Part of a small language model's weights.
Training: a variant of Muon for these matrices, 6037 steps.
Each number is 128 + 24 x the weight over the matrix's rms, rounded and kept within 0 to 255. Layers, rows and columns count from 0. Numbers have three digits each.

# layer 5 attention output (transposed), 192x192, rms 0.153, rows 14-31, columns 64-127
140140116116150119150151155141149144129130100101151149135126133124166138132118138100113133115127118155166148124122139160138099126119149142071147151090137088130118123097092144093130114128114125
134129155143131086114151108111116109105132122137127093102154130137148105130126099120157133117130102152122108111137110109159133142119119097125135101119143159084116113153169142140146134156110155
152112111096124095126137154129125117163096110108123139138100113169127109170109099123118181157175114118132167124133111143154120080150107152161135128151114119095093139169139128134134112141118104
143135125121140132165106109170126129126137113098105109093148142162156130145158167117134156104107147157121118160120146152107075108134173119132135159119102160179133120057156153131133158114126130
126080120137149141149084149103148131133167154161110136149116098122124116141111135121105134109138158131146120132137142115143140167118109134145094109141151121162118148100105124090108119124089133
093111096184086107139144145109153138152150170093118139108119103091139130121147114176096173169138165137132140123118103114155138155118141172110141136128130097148123167099130121117174142146141113
135132126118133127154115138152114144113114123098138151162110088123135155118154163140119109101173136175146123137086140148129143106141129140150134124158145130118123097104154154124118108136135152
144099141078111134115085130127102114145092120132146104131140143108113116105164142128125126122125158096125129098142093133103113141103155122114156096154110113128130168122184119126105127154107087
105101143106110123166123164125140124132139105155132180091159128118102156138125080103147149138161130092085116159106116118111129163132166088152167136160130135117108119109149114110133118088180134
155133179109101070109121114119132126117140129136149124126150089111148157125093137130141115150103139146142118157123124138143110104159091162128103125154131156140108132165127130147105145119121150
133124153103132100137128149093124165104136152163142104137126146148149104117103126134133136120144156137121164119120120157087148127114163132118151094096139122142109142172104132116135122150138108
102151100092087112131104141120120137113142160151135134144147128137131133104129126140107136142143121165134130177108128120111110125095133147122092149111121102169139098109098147121149140157108067
136124105152121114166120096143133105081106137133111127146124106095098104123154095138136130108132119175142153106133119122146116128129132156177170122149095108145089160131133101131169149110156100
184143160133114130114133133083123128149101140120115130083142149110126106165136114159144132114119103147158149142134142133118128143131143111142143104118119139142074113100106104121120167111102109
135199110131147141146094153126159119126133125137160134110110161107089142106125091104130093115130092127152155106163100145100125129108113124108134136145094129147111101110130110162112144144114153
139140121149102145163157151155152156120149085081148138117115137117136111139126137141135104167159098103154121142116083147117111149168132091131114141096138109122125115123148140172108159145133148
119139139133165096155158164089141117169125136152156112114114124075152144118155102125123158090130131118125119155122159129169125096128114128118104146163137109131124130101143147162104105134126138
120155132136140135095112108104097118131104095127132090133139117144139123145131128082154118144145121131101134119142133106131164122111120144100146155146105145107120158126090148111135119132093120
# layer 5 attention value, 192x192, rms 0.0834, rows 15-32, columns 64-127
117148093117140172148090131129178150151172132133139132147105148122119162142149138143142113180081109054124135135141182154131120090141139133147118155116118107162170128128081124127154127117115112
110128146157128141126137133128116160100130141127127131142140149115125124127129152109132078081121160146168105109137117134122138150105142097099105104127167138175158098087112122105129172134177115
123148150118152132138137118153112123121133139146176095186108127093131146110143124148154116136162099133116101112136118092134140146125109174110113145114145123136072157148100102132147096126110097
107121121152131135133150138139141121145093104124157126119135131126114090099153141124136109145160118123114094098108082142118155142157140133161163106142096122100164100118169112112133129153158146
138130134152118107127140106083135152059104139161153091149163179137109131121137127077149082104150101186125116134120140142117129158112107148088111170164114147106155096126142149124045128105131164
122165105116098133136132122112136116141108129180153144090161129167115151131106098131162181121100105085108147167154116110115148166140112157102116126130071145134147125105155109081130138096149140
121160072152144156152148101115117128072148146143130136148145114148123160132132130151111127101162122150128103156114139154118160087166113137135118148139163102131102098114091128100140110092158150
131147102125131094123159121113106149168134140115092115120125097134142106154085157142152125097132127143135146128146183137125104109100154127095101116132135153097134100140066180103112140176079177
099135087116147126163093127106080149132119093137133118084110154113110120075137128136109146142171145134164146135086131116148115112101126169131128181117145095149152105091128110094144098166142136
117144116120112150124140135120108088177124100114116121104133090108138116116154122106090126144111143136149077168120113107162107115123137155149121178109131132123129103135153120146137115101136118
126165138131153121104154139110123130138119086083137107149098124122123120176132102136126154113140144115143092119119080121103153130181116093128172124156131115130124096176167128161086096137119155
128111148100130154101141161118137147150129099119143108134115156151144112181089164115136157138131115135099133125130107127148162120124135144166107106115130126070142084104140168141086103113131104
128127134129158102136086088099109067087165108101149111138132080148103152145133192134123170130111154097103121123127092084135156085126087163119126132148108121140123147148133177140138094142123145
128105115116136128154109094092140138125134092104116100181175096129128133116129132136099155125143109112124138118107150123144127108150126127139174116140142112097135141136179126133165177085120113
112101129111132106134164137131116119146101133155118149109137095180129165129108150097151142133141102116133132096146140080123147115145135146111144140125076154119101174126118155094165113112099158
146135145085113115111118055163146167103154161121090147113128080118097103093076145137141113148117096145153120110119106098128109129091111108128126118122110159162149143127177092091165119118140123
153128135143125094121154110129178078126145129152122147094102106129131113082140108197115090128087150083143133128120104137138109144154151071163098086139158130157165100137141073140162124144143134
117107125119114154080084172123110128182115110121149114096153149136111092176113189128108155112129133106173138121071104150105165156114161120129117137152095149087122127108092120089114145085172154
# layer 5 attention query, 192x192, rms 0.082, rows 32-63, columns 64-127
139135102116162110075108131116115118161122120068110146125158164128088113129147116142135144050093169133157094105107129128109107113140122176142117156148147119155124128108104124123117115148171148
128101135105155133138135123126162107128137110108128162111144155097059115125083137120114095088133144145122130137106105151137157147123084153107115128118154109157141124193135150124155173125138093
153119118104137117151134157162131122147096110120065098117096106115158117085178108136118115121170140095160176108115180134102177079090104133104098113120143129145132156165156138164142132114122120
144151089125154142140142179120139116079129135129138123118126092105131104107093163126129141112140106132132135152144161193130137103081135136128122110141111120110127075102128112105112117176120123
154106138127097133120109130146127141132141147109139108111083118101135107168155156157145105109104162122104117135125140161131115139129081098127116121145123104138140100143136136074121127163120123
116137131104096118147088135126174129139153131154131110110129091121127140123143130096120123090116114125169128162128137147143084127145118140144123145145098116119161117166103132091135151150122094
134110112159112150143180135134135092139134130140156162129127144085145130096121076128122107114121121148126112147133103137104091116122152110159149113161099143134121123137115157136165114121160094
099128138149126140141110143140094094141138128136164117088134144076143129147121146185118119082148116140101124149139178147130150106114103153109138128094125143140137122130102131145070137124132103
132098137160159118100178124123130122101145144126093091109162114126119093116150172146130134128092165144110146121072128138139131122168161083123138100165178150099112147103114111125121119164122134
124132149149128092146147135118154112145147141118135120125123151120142112136103125143134116132168101177159110094158144159161118079095128140158120111093185159138095142168111109142132158160105131
135111081138113114135139105149079157145131111113107127112141155128146142096137104131108137143121136121114110122157130091147110134179112110137133156118155091084105169096081089126136125167166117
128093159108129151137149095130135155117105132129117112125120103167160141120132109142102094164135102140134178134139161130117130162114114129157140175112137117150111152174130139148091093140149116
100114096137121154132136176116147184131123110123121097121136087145123115153106112132194173054100150106131099120101144122140095141153154144164131115143113111129151121093113153088117173160116142
136119131129130138135072101121109112116140116139096153131116107134115103150148101106105121158153139150142112132131140105165220116079141161119211094079100125115119144124126118096181103137178108
147162138121135126147109114134105143097101130146110171172157169119101152108110117148153110155114118135154163119126083122130144130150127100081141132131115163107125103149147130176144151179125098
141127148137125135139134143134131115093140149146126131108144107141128144139094132136147091127164130149113114122129108103103133111125079147125134147151129111101090083115134174110163157135102070
127108100147120089103104138101132116146092121113120149156150151151153123114157145136066142117134157112126099144113105144106140176097143094104132103159124129164140132123124104120117131112109136
158161117108108142132136097121113110100116122172113140151076136131161172115125138129094122110148106090130148114137112152091150118141138104104115130130104158129121158128132141128113109153138111
159084141172116165111150172136114113129165125095087094122126129159167132109127112089101172167167083135119107167126154163105122128155094125123090120120101107147173136138132112137150116108125136
114120156118117118116132175153158129156150099148143085169156142103132132095123130113147142115125095161145149101127119148151098163100158130103130124126154155101150143112160126136145130104114080
140150109116123102134157113124110178125146097110115129151093137164124086135134135113099130111143149144090123128140140135117124138114133110108167111111132130140153085126129158125110129122112110
170140149119116119113135118157152149128120115133116116168117099139164153101149154119138106158137123172102117141134127127125109152136127164107110122138171127079108106125111145123142095132142146
144114089127093100164138143088120125146120099098149143170159152100111133149107110106129090158140143133132118091099131128128144089154165126121106137157144098127130110131133137105125153094120086
156100115099142124123117154142088129119101129139101088123123140147149126093143140153121075098154151147115088145137126152180119094121095122142123122122104119121067154105160129149102114121125161
113171101136099115148070128130187125175146117080122127123138167128156097088086166118120105141149128146108123109152136132101136132105131158149106068122150139136137157144132115063166110071108121
108097152144114100160160098096166154186119125113140110113124072117172096112144137082129139151119094120134131114103139126134116099147100149132164146139137121118131139118094156085093154135114113
102142159131095122145139112107118170138139127115149136124152104130139142119080137148118125102117161108145125151126184141131136108121171110086108158108106173144128115130133192106147140114159159
125090119101129126148081129166144151165121119042132116122128105128083145105143173159150133100122117118123144112090105123135135107132145183103113119170130102150120135123148162142123149100162083
136112130117090115136126101118155176117128127162132142167108153136091132109137146081120118135105131087119135105152143139094131099104141153094106125141152151146137135125115124083101130200124119
097162127143147175133098105125166096146116106087132165113130119113120131150117123127130140117119148131104143114136114137108158141120144133154109114125128099143107115114172112120128140112152134
132101131150136124118082124086140136116116130099110144103141097118087114154092134071135113138157104159102131059121137108149078127109106094113129083142104133111173172125122135182121135171122144
127107151126105133145138135183099130128126145125109130154164120076112144167136176177171140095138130158159168131182140146137112124119146149152144161095121137128126132088122124101134076115149105
# layer 5 attention key, 192x192, rms 0.0786, rows 32-63, columns 64-127
132144143154117123133069088104135138161144114130169136130176176100115103113173132173154159111152152122144170091123111109134091109106100134153137140168102143125139148130088131128134143109122148
126115138114158145112135134133180108098086132157150110108148097108124128125101158128113122119164115089097136130139128157155136130111100152100133118160117102131143143154171145142134145140138093
128161133129106124129154144130163148131106102113098149116102116142110133092137102135127118139109149112165134120127178127119150159123090096142108091168141084160126141175100118155132135112136134
142137128116172141149151119104117105118162118133139174164128137130103146132134113132125183118119104133122147149114109135125103124144141106161138123180104150121101106120124122128125125127119121
173102110112116148158124121126134183117122125139100087117116072092102113165162143114171129101155187125133123112130122176110142172149124093146122163118129104132135100155145140134101139139096111
119139114147124107139118134102127105151144096143136109162128113128114139147146103134117098131123096152185085131165158107158104132157144117069105095160168108143133131134087149096136144163146125
145139137134119134184171164158104065104100122134129124122109136134157159143084110126088140106116138174139139150120075153138077106078141119203164094117136134149120075142109143135133141124131129
104126121126144112112170182157077107135091100178137176135117112111119172137091129161111119155100098140149166137085109105192149145159102124103154120138166139157099100118102121135107140124114145
141100142133131150167147170135117133102107132132145149114148121122101116096143172146114131126080131137115090150101140109176125109118096137118116111101186132136117139130170128146092121100130152
135171115164093124134148124120141122098136152139098117145135127097159112167083105124111149096120114165142132150128121109163137101147113125135134126154179140137117162135087107149118137105138077
138117115141115149128131125108106083131147172118132129140129118167134076137163111150150137134115152135082077124160126077086130140131127134108137150092106137088177140086096125128131078157134076
148120105131126107100105143174171117108109148153144117152095126149104159114109140151123130136117099120127122119142105165108095163107138116130168158161134148146125140165116137128132085129154099
120154103142125109094130146149113151114114123106171148170105152130130146099172120122148116104123137128119134123087137147128090115169141137146140142121114064128107158148149142119147165156100111
104093158109133155181126097123132085124122124174099132161099139150136118132182098075132101157134085107096138099132128107145200102111145116124121121117096112123095155131117118098123145144129122
122107136103107141164110081168121174105110111135112150140169146121106114110093144177100123137108114106146145134138129136137142106153147126141123090135119110095104127099099134129138114170126122
094124146149113132155172119147105127149143129144096105131164104166169111132093152164129094116151138103116135120142131137125162149138092127151128140156088153103139138119151125151110129122100105
127132110109144091137100121099123123152097132125138151113112128103147114146151128152097110141153109092146124162120124124123116129112166081135110113125079130129146084119126108141128151126145116
149126131143117126126114124120103141111084183146116120132082155079132154124141125145110126131133113112095135106134141115132132109129117142125150182096114140138114112153148123134130154128147139
146102172155116119135124156142133099133160165089096095149147145148165137083162136128110184122170114170113125125093155164099130153177119149123135146126131114158144123149114104151170123159106114
133087164158124147086128123104152122102095133093168128149180147145161152129127118147134163127141151138081126103196081147106122123065132129125181150108119170120215043144171094136140138095122070
123128106127128131151127148127152161108132105164103123133126162112128107128126149163125117111131109093124125129147161127138107099110125121104107119092121131113133124118110137066160103148118167
128150126116140134139131118161143118135094126127103122124184118115109112120110141141140081098114135121111106132125114157142125112125126156152146138117110125116099124121170119137114129138151167
134121128118118130137164173098101079133133113080144136130148140106135128116098183152148124173121145119072126130122171105146158132112137139108110132146132136108123151128151119107108098110186132
109125120120121105095106153116105144132118139108170131111131099127127133108134134113172136093156202132127084116130145153145153127118148139165163089109088138143116071081179117136126160163124130
118120090110126124108128137132123135136145130117147080083117156113135149143107123131162138129111156146088086145089118148119133125114141163078125099134126159114148142157110128114099149110158115
101082100133164120138161094096132129140136129115128127132135120114153131102162138067127115132117138091141167128100123132091145121146109137091153105106125132113167150081102138097120124128107159
078125181095121128136101141111146128132084125135135148106134104143180103151098113112143115149131126114123144167148157144123101143172140084129107138140095133138114136105090177139146132096134146
116112149141136082094107123148099182124127096118144103138125128182102117127136131137105092173117118154106165127132131141134136143114106141084100138151103077126122156153166132170167168086149098
110135120124135117124123132152120128117100166138131145157101108155134095118138076177114134131104130108122103141131136125118111114131147100108118115109132105145103101141104118151138127146144135
082140104157138143073117111119149158148142107103092124110165120108173142130128119126126171117154117121140111122112175128121132176149080124138126100131125104151099131110177115090107126132130164
108128132149100111143068118117121102109153125108142136157087152079110125149066154107154141094152126196128131144092134155117129151111123136146123118092088146130104141129140132109112127151164095
121136117136128112101132167144114134139139147110124150152151113106123148144121169163163143099125120124107141069153116148097119100120135139099127132080127138149127168120132152133117087127149109